config.toml
hidden_size = 512
norm_eps = 1e-06
rope_fraction = 1.0
tie_word_embeddings = false
beta1 = 0.9
lr_head = 0.0045
Each number is 200 + 30 x the weight over its row's rms, rounded and kept within 0 to 999. Layers, rows and columns count from 0. The size before them is the row's rms in percent of the matrix's.

# layer 7 MLP gate, 1344x512, rms 0.0386, rows 1044-1152, columns 192-255
103,237,225,236,267,185,221,247,233,225,184,236,170,227,199,215,199,207,213,204,176,201,173,146,260,227,143,175,209,190,189,178,175,158,224,176,222,171,189,191,217,158,205,181,202,187,201,240,170,234,227,171,137,190,190,289,139,211,271,238,213,200,168,180,144
096,207,199,161,236,201,155,251,180,243,209,157,179,220,206,202,201,197,196,254,219,197,189,189,140,164,215,182,215,190,205,223,233,228,201,218,285,211,187,251,183,212,181,208,215,152,209,203,142,222,243,217,185,173,221,232,202,196,211,233,202,222,178,162,211
099,191,163,175,172,210,207,196,221,164,228,189,190,140,292,175,148,174,184,165,233,211,172,218,184,182,214,215,204,184,168,204,228,230,193,159,149,231,206,310,161,147,229,241,216,171,163,191,207,248,227,219,198,212,227,154,173,176,186,187,161,123,192,212,170
100,252,134,230,239,176,192,205,190,230,156,161,241,173,201,193,185,145,241,252,217,212,196,201,232,197,213,204,275,201,150,273,173,175,207,178,212,194,183,197,211,249,137,176,221,202,188,205,198,192,192,239,204,210,158,170,221,221,201,224,207,208,218,241,224
100,254,255,199,215,238,198,193,187,248,199,216,224,237,239,226,202,227,237,210,199,203,232,168,168,199,222,141,247,244,203,207,229,158,213,207,237,194,231,237,192,201,205,165,186,271,209,242,174,222,162,223,196,223,178,214,138,168,200,191,233,197,193,149,158
095,226,240,236,195,243,213,183,182,219,209,225,201,169,237,207,192,195,228,219,201,191,212,148,203,168,149,241,234,230,192,223,196,174,188,170,222,208,183,177,219,184,176,243,177,179,194,204,226,185,201,256,114,185,209,254,232,217,201,154,176,168,170,171,169
095,225,224,177,244,201,182,185,231,229,173,180,149,199,173,193,241,198,107,208,254,197,169,226,181,227,217,214,174,162,229,204,184,137,212,174,226,187,208,232,172,213,190,199,224,214,268,192,172,240,209,208,137,206,229,148,182,232,168,180,245,208,180,183,222
099,202,210,152,176,179,149,222,177,207,150,205,239,182,240,225,242,214,195,245,184,230,196,127,179,205,183,214,198,224,201,239,180,220,220,164,174,175,210,143,118,169,205,132,223,153,230,227,215,255,163,226,230,180,250,166,211,190,245,169,219,182,166,208,211
100,211,233,230,212,217,175,183,220,198,178,242,172,251,174,257,172,252,241,171,185,216,194,161,201,218,186,251,170,207,200,244,200,214,219,247,157,211,222,232,190,185,241,259,211,226,221,235,191,226,212,183,200,162,185,202,194,195,202,177,187,222,211,181,153
096,237,188,141,206,236,152,244,201,191,159,188,208,271,154,215,178,208,147,214,209,274,175,194,155,202,168,193,231,159,220,160,129,196,211,257,208,192,190,167,186,181,183,258,183,138,163,169,257,174,235,191,217,173,207,176,239,226,201,167,182,179,199,225,190
100,145,191,208,241,261,200,190,248,200,190,217,204,175,200,170,160,197,164,203,214,259,200,249,201,239,204,174,214,212,187,225,227,166,161,189,207,200,208,211,198,213,193,185,204,173,218,151,154,251,174,229,223,193,266,149,191,209,216,236,233,217,178,184,216
096,241,239,182,237,184,213,218,198,205,186,179,211,172,188,225,203,204,221,189,148,181,184,191,186,191,161,230,203,181,218,142,188,213,218,169,211,247,227,196,218,206,184,128,239,234,214,196,168,190,213,227,173,194,144,152,203,195,207,221,173,160,258,224,195
104,217,200,177,204,154,195,247,220,202,176,141,220,165,173,175,201,252,231,227,221,163,206,216,211,204,232,166,172,181,215,191,175,220,201,212,242,200,177,181,208,177,230,152,142,200,226,192,225,203,230,226,162,168,176,171,185,200,214,216,184,259,201,168,178
095,210,208,230,226,219,184,188,242,240,215,187,209,225,181,228,185,207,239,203,216,146,194,181,221,165,166,141,236,216,213,212,210,209,233,232,226,217,152,236,167,215,210,225,178,203,242,271,162,179,209,198,262,179,209,165,177,219,219,214,155,246,221,189,138
101,233,216,210,212,164,172,221,218,181,220,178,185,226,189,168,192,217,221,236,186,179,191,190,221,209,204,178,229,198,248,160,206,238,209,145,208,163,203,175,228,197,221,176,176,236,238,187,241,203,229,221,203,209,203,185,197,197,193,182,241,198,190,202,169
104,224,208,199,179,174,192,248,219,218,163,195,218,204,208,227,187,207,170,250,199,204,271,250,224,117,186,207,197,199,195,167,151,160,213,238,202,201,206,163,216,191,170,180,173,232,182,214,161,208,207,197,224,240,212,177,275,207,184,201,186,193,149,205,191
103,170,270,142,190,230,223,237,152,230,208,175,177,188,180,134,196,225,178,233,220,217,163,231,192,235,242,257,170,196,207,172,235,188,220,214,245,159,201,194,207,220,209,240,218,189,155,216,232,245,221,175,224,236,211,197,162,198,260,254,176,227,174,165,160
104,210,178,213,217,208,145,224,213,218,214,230,183,222,242,220,227,233,196,222,158,211,200,171,189,218,234,192,188,205,200,130,254,174,189,233,187,198,134,195,244,166,174,187,232,228,188,231,198,201,221,209,204,225,163,211,214,186,212,205,197,210,240,189,165
108,246,217,191,241,139,206,170,204,214,204,223,179,210,224,152,248,248,226,173,208,159,196,214,282,178,178,187,224,153,146,205,206,197,224,226,222,233,195,206,192,145,240,216,210,213,231,260,178,235,202,200,224,220,218,238,165,170,215,138,205,174,209,175,160
099,226,220,219,184,268,224,202,243,193,199,225,192,186,186,212,184,219,221,239,170,168,218,197,213,220,141,180,231,198,170,213,185,138,210,201,195,180,168,229,178,209,183,219,187,182,156,181,206,154,231,198,219,206,201,188,245,223,165,225,189,204,250,263,206
101,264,146,141,212,260,214,189,186,200,190,241,202,221,171,163,250,150,168,165,197,166,159,216,241,213,278,168,173,179,198,220,184,231,165,152,182,238,176,203,189,205,184,204,285,191,175,250,182,226,263,182,200,218,199,178,230,225,221,246,190,259,202,177,203
098,226,198,187,252,168,163,181,190,232,153,173,154,226,154,192,225,220,184,244,143,175,213,187,173,230,194,213,217,164,202,177,158,208,225,170,220,185,195,243,249,203,208,202,212,182,153,201,202,184,193,245,142,222,201,223,174,208,216,182,178,202,171,161,180
103,213,204,184,158,173,201,178,191,169,204,196,182,163,217,160,266,161,185,187,163,179,242,230,186,200,216,198,172,249,192,204,239,206,220,203,250,176,187,210,178,200,168,198,211,208,227,237,144,208,270,200,143,188,193,194,200,210,202,197,175,209,199,177,233
107,234,198,162,183,270,222,167,172,205,196,203,188,180,181,203,219,175,199,240,215,193,117,165,203,195,178,204,168,191,203,226,128,164,201,131,147,226,230,255,215,212,185,179,231,240,163,180,186,199,175,215,226,198,192,221,159,168,185,196,218,183,169,163,233
101,175,182,155,230,220,195,203,162,228,170,131,201,200,215,248,243,207,238,220,227,165,188,186,198,187,196,224,150,223,223,140,195,191,229,179,233,230,181,151,231,179,241,202,226,211,137,234,219,210,189,208,207,171,183,212,168,145,175,224,122,209,160,168,198
102,234,213,256,187,215,195,215,180,224,195,226,162,199,162,166,201,257,201,242,175,226,202,204,229,204,193,204,250,162,209,134,181,230,172,210,196,251,185,217,219,190,196,221,235,185,220,182,156,253,227,195,204,222,227,186,191,192,188,210,198,142,113,235,200
109,231,210,165,207,141,120,248,216,161,169,196,136,188,209,204,164,209,220,207,203,161,223,208,233,154,155,244,181,198,189,223,180,187,154,222,205,248,181,192,216,194,216,208,179,162,158,221,226,194,232,187,166,208,176,167,196,176,245,201,230,194,236,226,130
098,202,206,142,194,207,181,181,214,262,206,230,185,167,238,184,203,240,180,272,195,186,250,195,212,190,161,232,237,201,137,175,210,212,166,184,186,214,152,189,156,225,237,196,160,168,153,211,255,202,192,184,218,180,205,228,128,181,237,222,147,159,181,193,199
099,213,180,173,209,225,186,188,177,159,168,129,161,187,171,185,229,179,238,203,182,185,216,264,202,198,216,173,182,232,105,186,183,234,181,209,248,209,181,209,200,195,172,168,206,220,155,201,149,176,205,200,226,189,187,193,243,193,230,200,187,209,201,233,167
102,196,223,235,170,216,243,199,192,235,226,223,168,177,208,208,208,191,227,180,208,198,156,149,174,202,230,177,218,232,240,193,229,170,209,229,163,235,192,199,221,172,195,185,133,191,168,218,238,210,212,174,157,214,284,166,274,212,242,288,190,243,206,168,209
098,196,194,176,194,218,221,162,228,201,157,191,202,199,190,219,253,202,205,180,156,186,148,202,202,169,216,186,210,168,181,237,226,202,250,222,254,248,177,194,192,196,213,204,155,201,207,213,267,231,252,190,157,204,154,254,169,222,197,215,194,214,260,200,165
106,212,154,249,172,191,151,226,128,224,174,170,201,216,209,203,115,211,234,224,237,170,243,164,209,178,217,191,263,234,243,215,175,219,236,168,148,190,237,222,285,240,232,223,130,208,246,230,200,171,199,202,214,184,221,224,230,206,169,183,226,190,158,165,206
096,217,157,161,163,211,172,183,163,249,262,183,189,229,198,160,236,229,252,149,245,204,198,216,260,239,205,200,164,158,191,215,236,203,154,190,222,259,203,184,200,142,140,221,177,215,208,195,185,196,251,227,230,209,163,237,160,182,199,175,175,180,203,254,206
094,243,203,194,196,224,169,155,209,163,212,222,172,208,148,180,188,242,184,143,168,198,165,209,167,233,168,131,169,223,207,204,197,186,195,152,163,195,186,201,186,193,262,198,180,158,277,218,202,237,232,198,218,192,223,203,164,161,205,193,210,200,238,162,182
103,240,231,198,182,195,215,230,200,211,214,189,241,215,197,210,235,172,203,176,189,209,168,191,217,144,229,209,224,171,255,194,205,175,163,201,200,237,203,190,226,201,181,217,165,249,202,205,200,174,258,216,225,155,183,225,221,241,213,164,231,228,169,153,167
100,234,186,218,165,186,250,189,241,236,186,195,216,234,258,196,195,161,238,200,202,254,193,196,185,136,222,176,240,218,182,204,155,183,199,223,180,234,182,265,191,197,223,234,225,222,207,208,239,209,212,177,182,217,232,181,189,208,238,195,127,203,224,236,176
100,180,233,215,208,195,218,130,201,188,226,199,196,192,208,188,217,174,226,178,133,232,189,208,175,202,215,185,270,206,128,160,209,185,187,210,226,229,226,231,245,168,208,209,212,216,216,151,208,220,141,186,224,168,207,223,202,185,183,184,192,178,230,211,210
098,144,205,177,175,169,247,260,215,209,206,196,169,189,185,177,233,201,175,236,209,162,189,195,216,185,185,206,125,149,143,191,209,247,195,113,160,254,176,241,165,151,225,187,259,211,200,177,192,182,177,231,236,199,226,180,244,194,191,221,197,199,245,181,145
099,232,239,166,190,194,192,207,204,194,147,214,207,178,207,160,166,194,247,226,213,175,190,166,155,180,231,220,237,169,149,240,182,125,182,215,203,208,147,208,140,223,217,215,235,174,200,193,175,197,155,271,203,194,144,206,137,216,271,236,172,197,255,203,245
097,243,210,174,173,193,188,204,198,196,140,182,187,200,201,175,160,189,223,211,213,190,150,201,236,170,217,245,136,198,193,175,180,173,242,180,216,199,163,234,216,197,199,190,268,175,180,158,190,225,171,234,171,191,203,161,211,185,184,224,179,122,200,220,213
102,185,173,178,212,169,244,177,209,189,270,221,197,224,230,138,164,176,195,175,183,179,270,248,203,176,245,168,215,206,211,209,158,186,222,149,154,222,170,197,239,109,219,185,198,187,234,255,203,236,194,188,209,217,152,213,184,201,212,238,186,216,228,163,223
095,163,223,196,208,245,176,222,222,265,228,163,155,211,179,235,159,203,219,211,223,267,157,180,209,209,197,233,139,178,183,213,242,169,221,191,183,168,205,241,232,218,184,183,242,202,213,197,203,251,229,155,175,182,176,217,231,181,218,191,203,218,226,198,218
096,152,185,224,228,184,237,241,182,234,210,199,232,195,231,224,219,228,225,262,194,180,195,180,224,212,222,158,257,171,191,198,165,161,156,219,198,201,150,238,195,215,196,209,198,156,162,226,214,192,200,198,190,159,192,189,182,189,266,181,219,158,207,177,132
102,213,173,188,233,193,215,191,151,226,187,163,160,167,170,177,191,279,138,213,224,184,211,229,164,202,172,230,165,235,212,180,193,135,164,180,183,244,221,252,198,162,177,129,198,159,231,189,231,241,174,205,230,218,205,198,193,180,197,199,211,169,174,221,168
100,215,234,222,213,182,196,198,203,149,243,161,182,211,226,128,199,227,214,148,187,149,210,158,172,217,223,301,180,213,175,214,244,148,147,219,168,160,180,208,172,234,191,194,240,221,216,156,188,154,234,228,171,159,230,230,204,119,239,193,235,212,201,249,177
122,185,254,158,168,184,195,225,191,224,199,173,164,169,244,208,157,196,237,193,243,211,224,153,229,148,235,258,190,197,191,185,196,263,159,180,220,198,198,223,200,239,144,171,108,211,188,145,186,215,221,191,201,211,248,211,262,208,209,199,238,193,205,165,211
089,185,205,245,225,209,190,188,145,204,207,202,221,163,197,233,204,216,212,130,178,217,201,212,202,189,155,183,157,157,190,237,196,166,215,223,194,230,143,217,201,202,247,166,260,180,222,265,225,189,227,178,234,180,225,214,136,204,151,192,242,223,203,223,228
108,211,197,185,268,212,168,239,199,200,230,160,201,202,209,211,153,210,228,283,248,190,180,193,254,190,211,195,241,145,211,167,178,213,134,209,186,203,197,245,188,225,239,201,229,223,217,184,235,201,150,230,146,168,153,182,205,199,206,223,164,177,211,217,117
099,238,179,166,204,217,206,148,272,204,194,242,184,178,188,170,172,249,143,218,189,255,183,189,181,214,202,174,196,162,126,123,204,212,201,239,211,204,181,216,175,188,223,192,214,179,189,205,184,205,158,229,265,213,174,178,193,252,217,221,196,196,182,195,187
101,206,227,219,143,225,220,113,257,191,221,226,178,167,211,165,140,243,236,198,183,212,178,165,217,193,211,187,218,182,197,191,212,172,200,171,170,199,206,197,179,271,185,185,220,181,245,187,232,179,198,181,193,182,216,238,217,203,259,130,266,180,208,199,168
097,253,204,171,185,208,238,233,199,122,170,162,230,190,211,186,186,200,201,181,153,240,166,233,232,184,256,189,182,184,212,222,199,167,270,199,240,184,217,180,158,184,203,276,201,217,212,223,118,234,151,154,177,223,179,215,193,229,177,146,231,235,207,173,204
104,160,187,233,220,200,214,174,235,172,222,149,196,204,259,208,228,206,119,157,209,200,178,191,201,223,253,238,161,204,188,224,185,190,192,231,214,226,174,199,196,217,177,235,200,285,164,182,171,163,237,189,167,226,200,305,175,181,200,197,197,185,151,184,196
102,235,154,168,204,204,197,215,233,213,177,206,212,158,242,207,213,188,211,228,245,189,222,209,191,194,195,241,233,228,161,215,170,193,237,238,260,202,186,193,204,181,203,240,189,171,193,148,167,189,184,170,184,186,220,206,246,213,194,198,244,176,199,215,195
100,143,169,161,161,166,184,199,170,190,186,161,191,153,147,183,210,216,211,200,281,197,195,179,148,275,203,183,207,217,225,180,228,218,204,168,193,175,183,159,265,198,275,238,239,238,184,199,214,213,230,207,193,180,154,194,187,216,211,204,214,187,166,182,173
105,242,181,198,199,212,214,160,192,217,218,180,249,206,234,238,244,183,141,277,180,199,185,182,209,223,192,243,229,221,182,235,223,217,213,145,221,162,197,198,188,182,179,199,158,231,230,226,214,213,146,206,207,225,225,233,223,197,216,283,262,211,179,176,219
099,221,210,211,196,138,199,141,217,165,167,217,201,152,214,183,228,225,225,185,226,220,197,209,217,194,182,221,161,186,208,205,190,186,210,203,171,227,197,158,141,205,203,201,139,152,126,219,206,219,217,193,206,201,182,262,187,237,210,173,172,171,254,171,201
117,254,220,201,154,226,203,168,205,185,223,189,181,225,299,194,243,177,190,229,190,227,166,198,230,181,282,320,213,222,167,177,215,242,176,191,213,181,195,193,212,269,240,205,158,231,170,187,242,195,179,227,197,224,254,231,262,223,216,199,201,193,228,183,220
105,213,206,192,142,184,233,195,197,150,144,209,205,149,257,207,178,219,209,145,154,167,196,171,266,171,202,184,244,213,146,210,219,188,228,212,213,215,204,207,175,128,197,200,184,240,231,187,193,191,243,173,186,177,195,236,174,178,166,202,226,191,194,179,119
099,131,220,200,162,204,184,154,195,179,177,167,229,219,210,167,239,181,220,213,225,190,162,183,228,190,209,256,211,183,154,171,189,163,199,226,202,227,272,174,174,216,239,201,214,259,198,203,239,218,122,238,171,194,235,265,197,189,156,172,221,158,130,213,187
100,189,194,214,245,196,174,155,164,209,193,177,186,173,215,234,171,222,178,182,207,213,174,202,209,172,227,172,295,247,169,186,199,220,207,161,241,212,183,199,192,263,165,253,205,191,213,189,156,242,169,239,178,221,230,168,222,147,233,202,265,196,177,168,199
109,210,191,191,197,192,210,165,186,184,231,220,178,190,239,211,148,228,218,249,157,198,198,145,200,167,207,213,215,225,201,185,200,177,196,182,190,184,218,182,233,164,212,191,185,225,199,195,225,217,182,206,239,257,204,200,195,231,204,224,233,198,204,141,197
096,154,180,233,220,178,197,130,212,198,212,231,204,233,214,170,250,232,225,245,232,225,185,251,181,199,140,226,194,200,189,248,197,161,248,237,213,171,244,208,190,214,198,206,167,210,156,207,191,197,199,244,201,194,233,221,227,202,186,205,202,182,235,201,187
105,191,196,206,193,206,219,163,225,152,249,201,172,206,194,185,260,193,114,196,213,187,193,209,193,181,220,188,270,188,169,160,230,206,197,180,191,193,199,155,233,195,223,148,221,196,298,218,180,210,240,213,165,137,180,219,247,194,227,163,201,186,192,188,176
096,197,226,137,176,227,195,224,167,214,176,208,128,185,183,161,189,232,175,217,153,202,192,206,172,236,194,233,205,168,222,175,232,133,209,124,168,173,208,186,205,239,181,128,174,194,240,222,212,153,203,156,147,162,232,213,159,235,206,249,193,196,194,181,260
098,212,228,195,215,234,232,170,156,200,171,226,215,166,261,221,216,210,190,176,245,176,184,166,198,205,160,199,192,201,238,236,211,154,215,177,151,171,137,215,222,254,204,157,205,231,177,186,219,187,191,260,158,232,209,233,168,199,247,233,197,138,252,148,204
100,179,141,187,225,160,185,159,167,190,173,196,169,211,187,166,227,165,158,150,190,185,204,191,237,251,190,215,196,229,205,155,223,159,208,138,190,192,212,214,216,195,207,155,167,262,237,217,164,201,205,228,187,218,173,137,210,209,220,245,249,226,184,142,173
096,201,215,192,209,226,172,183,193,201,192,145,188,209,183,183,196,202,221,160,227,186,199,188,216,126,242,215,173,179,195,227,175,153,152,240,170,181,237,219,235,211,248,140,196,177,207,222,230,205,211,220,209,216,181,201,175,106,193,179,257,191,149,187,192
100,191,190,227,229,213,185,166,189,169,185,194,181,210,188,193,262,220,160,183,171,268,177,191,150,212,214,205,217,214,173,199,242,149,133,185,162,144,258,188,214,206,208,170,176,215,223,190,185,162,196,192,169,193,191,106,231,174,268,239,177,156,189,147,152
096,218,208,220,173,272,173,160,200,160,228,200,196,182,174,176,198,202,178,178,226,151,145,223,163,233,241,235,223,247,193,166,203,180,217,202,175,173,282,203,177,188,165,223,217,215,134,174,236,241,216,172,214,233,192,200,186,232,278,172,210,180,187,242,218
109,225,261,181,185,167,260,200,169,207,206,203,211,188,184,182,199,144,196,209,232,183,217,187,227,216,248,232,217,171,229,204,187,207,186,159,202,243,175,181,201,177,197,193,260,230,304,223,205,205,196,236,207,179,207,197,229,205,243,171,191,176,229,201,216
110,229,148,231,191,225,173,178,210,168,199,225,207,194,211,146,225,159,194,213,210,211,176,230,186,152,173,164,173,192,181,191,174,203,259,184,298,260,197,185,235,188,193,219,202,187,185,129,188,222,204,166,188,159,178,249,187,251,217,229,216,173,198,179,218
095,158,207,188,162,222,177,162,250,147,213,197,239,159,199,225,201,234,142,182,212,237,158,233,166,191,220,148,187,187,197,225,185,193,207,249,222,245,258,232,224,225,200,217,197,194,157,201,208,264,204,203,227,182,209,256,201,153,205,198,164,219,225,187,222
098,184,198,244,269,182,246,216,155,228,209,181,184,224,190,204,209,211,225,236,227,205,199,177,246,188,217,222,184,177,214,173,235,142,244,173,169,212,213,216,224,218,177,168,167,242,194,246,224,186,238,235,175,205,159,179,208,178,217,211,161,207,215,177,195
094,199,239,228,229,236,193,185,200,174,172,199,152,221,212,184,205,208,180,247,193,269,177,163,223,203,283,203,254,262,157,138,207,240,142,219,188,225,211,230,218,165,200,196,205,137,213,221,134,196,194,204,257,179,218,225,215,200,238,222,211,213,167,200,216
104,191,189,214,187,223,153,170,204,172,238,166,198,230,237,221,201,203,197,198,231,218,168,168,190,187,192,186,201,178,174,221,248,150,173,215,227,145,205,235,202,232,192,222,205,228,245,185,163,246,202,173,232,148,156,188,221,226,167,223,160,246,176,220,188
108,208,172,208,192,158,236,214,215,218,210,208,162,204,218,191,259,247,215,183,167,212,231,193,209,210,196,162,197,265,231,196,221,192,214,176,282,162,176,196,181,235,236,198,163,213,225,212,162,213,195,193,153,186,202,246,210,241,170,225,261,204,209,164,211
107,242,234,233,189,225,194,139,221,161,106,134,184,159,253,165,216,209,213,157,211,186,175,110,238,203,204,238,220,173,174,192,254,195,163,212,206,183,181,238,255,206,251,209,186,173,206,254,195,149,203,237,242,215,202,188,177,247,227,254,186,229,232,186,200
099,209,166,215,210,181,224,180,225,215,181,179,174,198,252,168,193,208,176,252,166,221,185,250,211,213,195,188,230,216,223,139,154,229,190,205,180,202,167,230,190,261,180,190,158,174,163,165,195,186,212,273,202,207,208,243,234,262,229,184,196,205,236,208,239
104,179,146,200,181,192,164,205,185,188,236,187,164,210,233,252,198,153,215,208,194,178,194,196,147,228,230,230,241,187,153,198,244,185,236,184,212,171,212,219,218,203,198,247,179,183,212,252,218,181,208,231,264,218,208,208,258,187,195,205,216,163,238,143,159
100,183,251,169,161,203,216,157,219,229,212,233,218,179,228,169,180,214,230,190,227,234,261,198,164,190,203,229,177,187,183,245,183,200,136,161,212,215,205,194,176,231,145,171,167,192,197,192,217,229,170,259,220,271,228,212,216,215,205,203,253,181,191,166,193
091,172,221,191,161,219,216,210,185,226,198,175,177,212,211,187,210,179,222,144,208,254,203,197,238,225,210,135,184,178,190,173,262,199,191,224,234,148,191,230,189,208,245,170,144,232,184,206,224,177,217,176,246,197,180,151,177,195,188,229,209,184,230,221,221
102,179,213,174,182,193,230,260,146,182,199,236,153,214,214,188,207,206,211,219,148,182,238,151,208,195,249,206,190,223,174,227,224,164,237,161,190,215,187,207,251,197,212,245,158,272,235,184,219,239,226,210,244,228,217,254,290,229,161,264,196,188,203,193,242
106,195,211,236,223,158,187,192,204,211,185,162,183,270,189,171,259,219,186,214,231,203,209,191,215,192,198,202,224,150,204,209,213,168,222,209,218,191,189,231,191,239,194,210,156,244,247,223,193,241,203,208,176,179,165,199,180,230,217,173,237,205,178,151,182
101,219,214,249,240,231,209,219,195,187,195,211,214,221,156,182,224,218,164,238,167,202,200,198,258,97,180,175,202,190,173,226,175,167,227,203,214,214,231,178,223,146,232,225,221,206,167,216,183,172,214,182,168,206,184,207,185,170,234,172,190,231,164,129,134
113,230,195,177,226,203,222,181,164,165,237,204,191,205,213,197,189,217,170,202,169,172,191,163,196,225,163,153,210,208,192,191,188,183,217,204,194,209,226,133,198,213,198,231,146,211,219,211,182,203,242,251,147,221,239,192,201,162,240,220,204,188,241,179,174
093,158,178,245,263,221,219,216,167,220,204,178,193,198,207,205,197,248,212,223,182,213,208,190,230,191,182,190,183,211,170,168,217,194,203,217,236,233,236,168,221,129,184,216,185,261,210,180,188,186,237,230,169,198,235,226,199,208,253,186,168,163,282,214,161
098,203,164,204,174,162,243,256,213,224,243,200,171,215,195,183,206,195,199,264,250,175,240,194,205,241,221,175,252,177,206,273,212,204,224,166,176,245,195,183,168,251,179,208,218,188,176,252,241,190,176,181,165,168,203,158,161,171,194,187,253,145,170,179,233
104,135,189,196,197,182,201,159,225,270,226,229,204,146,271,177,203,209,251,199,266,184,205,209,147,187,196,193,163,195,227,207,143,184,200,200,184,179,199,182,198,173,198,207,162,196,216,200,203,165,228,192,206,223,196,194,220,196,216,182,258,201,200,193,237
105,200,179,208,207,222,177,238,267,215,229,194,154,202,183,189,127,204,209,216,176,182,191,273,169,185,236,215,175,178,193,192,127,179,163,177,197,223,216,199,216,208,171,156,209,208,159,239,197,208,228,142,193,204,209,195,213,203,195,193,194,192,183,189,164
102,243,219,209,201,217,236,189,189,190,167,183,233,197,226,182,235,195,270,212,219,236,204,161,248,182,174,211,244,198,216,189,184,217,248,169,201,140,162,220,106,222,206,240,187,257,241,211,247,256,215,224,220,204,186,187,207,201,191,178,203,120,188,234,165
098,163,180,184,235,241,156,184,233,186,189,224,175,196,220,216,191,206,185,196,174,247,204,194,209,137,172,173,224,195,177,205,188,210,190,122,157,247,251,195,174,241,188,166,173,188,190,217,185,212,176,183,204,157,203,174,224,225,190,232,204,172,245,143,146
099,170,254,257,246,196,205,166,225,216,236,170,158,196,149,145,230,202,274,234,178,131,160,173,195,249,185,184,201,169,200,240,227,234,161,224,216,209,200,194,169,197,217,276,219,175,258,173,197,174,186,195,178,160,167,182,174,240,163,189,205,222,175,202,227
101,224,214,198,220,147,232,196,218,175,140,233,189,236,183,162,195,229,188,208,205,199,193,140,239,207,243,182,126,227,188,166,228,165,235,181,257,214,200,141,236,193,184,180,207,206,242,232,217,193,176,219,200,224,204,202,177,227,213,260,283,274,208,180,252
101,236,133,203,186,188,146,225,179,157,241,229,239,218,195,181,188,181,196,185,181,194,182,188,239,189,238,240,179,166,210,192,214,226,216,189,267,219,201,152,210,189,136,141,194,207,217,139,137,219,221,280,189,234,198,268,193,196,185,275,246,198,189,199,231
101,204,184,136,211,217,195,184,200,187,214,155,227,206,169,195,246,162,218,211,230,199,181,210,190,208,262,190,212,182,200,198,145,206,156,191,193,198,191,222,186,157,191,216,187,241,233,154,220,200,157,197,161,182,184,223,211,135,241,213,158,153,168,191,182
100,191,232,226,245,188,199,186,223,196,185,237,182,228,236,179,238,240,170,234,201,230,244,138,206,200,249,211,117,207,178,229,240,238,174,149,195,255,254,216,201,234,172,186,216,160,217,250,227,199,213,204,219,200,174,150,244,216,224,161,209,219,248,183,229
097,211,192,165,241,236,169,191,201,177,197,222,158,205,197,243,205,230,185,188,193,235,181,174,212,196,199,199,218,131,149,174,141,196,177,235,195,155,191,193,166,159,233,215,217,210,195,182,211,232,174,255,251,245,189,198,196,204,265,208,200,259,233,189,173
106,218,178,158,185,319,235,177,191,210,216,196,207,208,202,156,176,216,190,213,198,209,187,209,251,204,223,218,184,197,168,199,160,197,239,176,227,163,225,192,257,198,222,229,198,189,186,207,192,222,153,205,192,210,159,215,262,185,228,223,167,207,227,200,193
098,188,228,207,218,162,201,206,199,159,213,190,212,205,155,178,220,177,188,212,237,193,151,181,188,228,198,198,249,189,149,192,255,214,183,205,165,251,190,203,240,202,201,169,174,141,200,234,179,167,208,189,225,215,188,260,191,190,201,278,226,177,180,171,200
103,182,170,191,180,207,201,173,195,227,181,183,185,141,201,226,212,161,175,194,207,223,202,193,195,172,182,204,198,194,168,175,148,183,193,167,224,204,179,182,226,183,175,175,199,210,146,178,164,166,202,196,200,246,211,171,177,180,212,222,223,184,173,158,203
101,217,171,237,193,242,197,180,172,183,171,180,219,219,165,229,163,226,221,271,201,201,194,228,170,192,174,231,224,232,181,219,115,196,210,219,219,206,155,176,195,143,203,198,153,231,195,143,182,243,200,186,213,183,192,169,241,222,213,167,200,187,168,207,162
093,210,175,194,221,192,210,100,202,169,211,268,256,171,179,263,196,206,221,183,190,175,192,200,200,218,171,156,223,153,151,214,162,183,148,237,191,241,195,187,183,183,205,213,226,190,276,212,196,167,216,259,242,209,147,213,187,242,188,189,178,133,188,216,249
099,210,227,181,179,244,212,232,132,206,162,234,127,208,173,195,184,248,194,199,236,242,173,196,176,193,238,185,181,212,207,162,181,193,216,175,233,160,140,179,234,215,152,239,166,232,222,214,252,198,187,256,160,226,230,187,216,242,202,211,193,186,197,199,207
099,207,259,172,238,149,214,225,184,219,229,161,199,234,208,113,176,220,166,212,221,195,185,193,206,225,216,215,197,208,157,159,184,149,176,151,239,218,211,201,251,163,196,211,237,197,186,244,206,224,173,236,206,194,173,203,212,219,211,232,176,306,156,178,235
101,208,185,199,195,241,190,200,193,173,232,178,209,199,218,210,221,241,197,210,197,200,238,234,232,202,228,239,225,226,159,191,195,202,226,214,172,211,198,168,189,219,201,186,225,180,190,228,154,248,258,224,229,218,199,257,232,199,210,204,168,238,204,225,250
105,176,211,236,228,217,211,221,206,204,226,241,224,164,179,162,230,225,283,212,206,193,218,208,219,240,213,231,156,223,228,228,201,208,196,149,199,179,204,176,182,193,208,170,178,217,229,187,225,155,218,219,195,187,205,210,193,180,193,225,174,237,210,186,138
092,200,128,253,209,213,219,153,231,231,235,213,180,201,216,243,229,213,189,189,192,210,231,227,194,177,234,243,197,274,218,231,222,230,170,178,246,232,183,176,212,185,175,204,179,191,222,163,212,212,198,162,209,182,141,181,193,164,217,184,239,212,235,206,246
104,204,172,190,191,234,204,198,128,227,217,182,169,194,182,191,188,235,250,214,214,217,179,184,184,192,183,206,202,198,225,163,188,208,239,184,166,172,146,181,189,194,177,244,118,213,259,205,169,223,167,206,184,195,195,186,228,230,251,209,169,192,186,189,144
088,278,175,209,253,215,218,233,198,159,205,200,187,228,182,175,206,165,240,161,170,195,167,169,226,262,214,181,200,174,238,149,246,241,151,198,251,177,213,221,218,206,209,170,175,259,239,188,206,195,203,226,229,245,204,210,174,233,214,215,209,213,195,185,226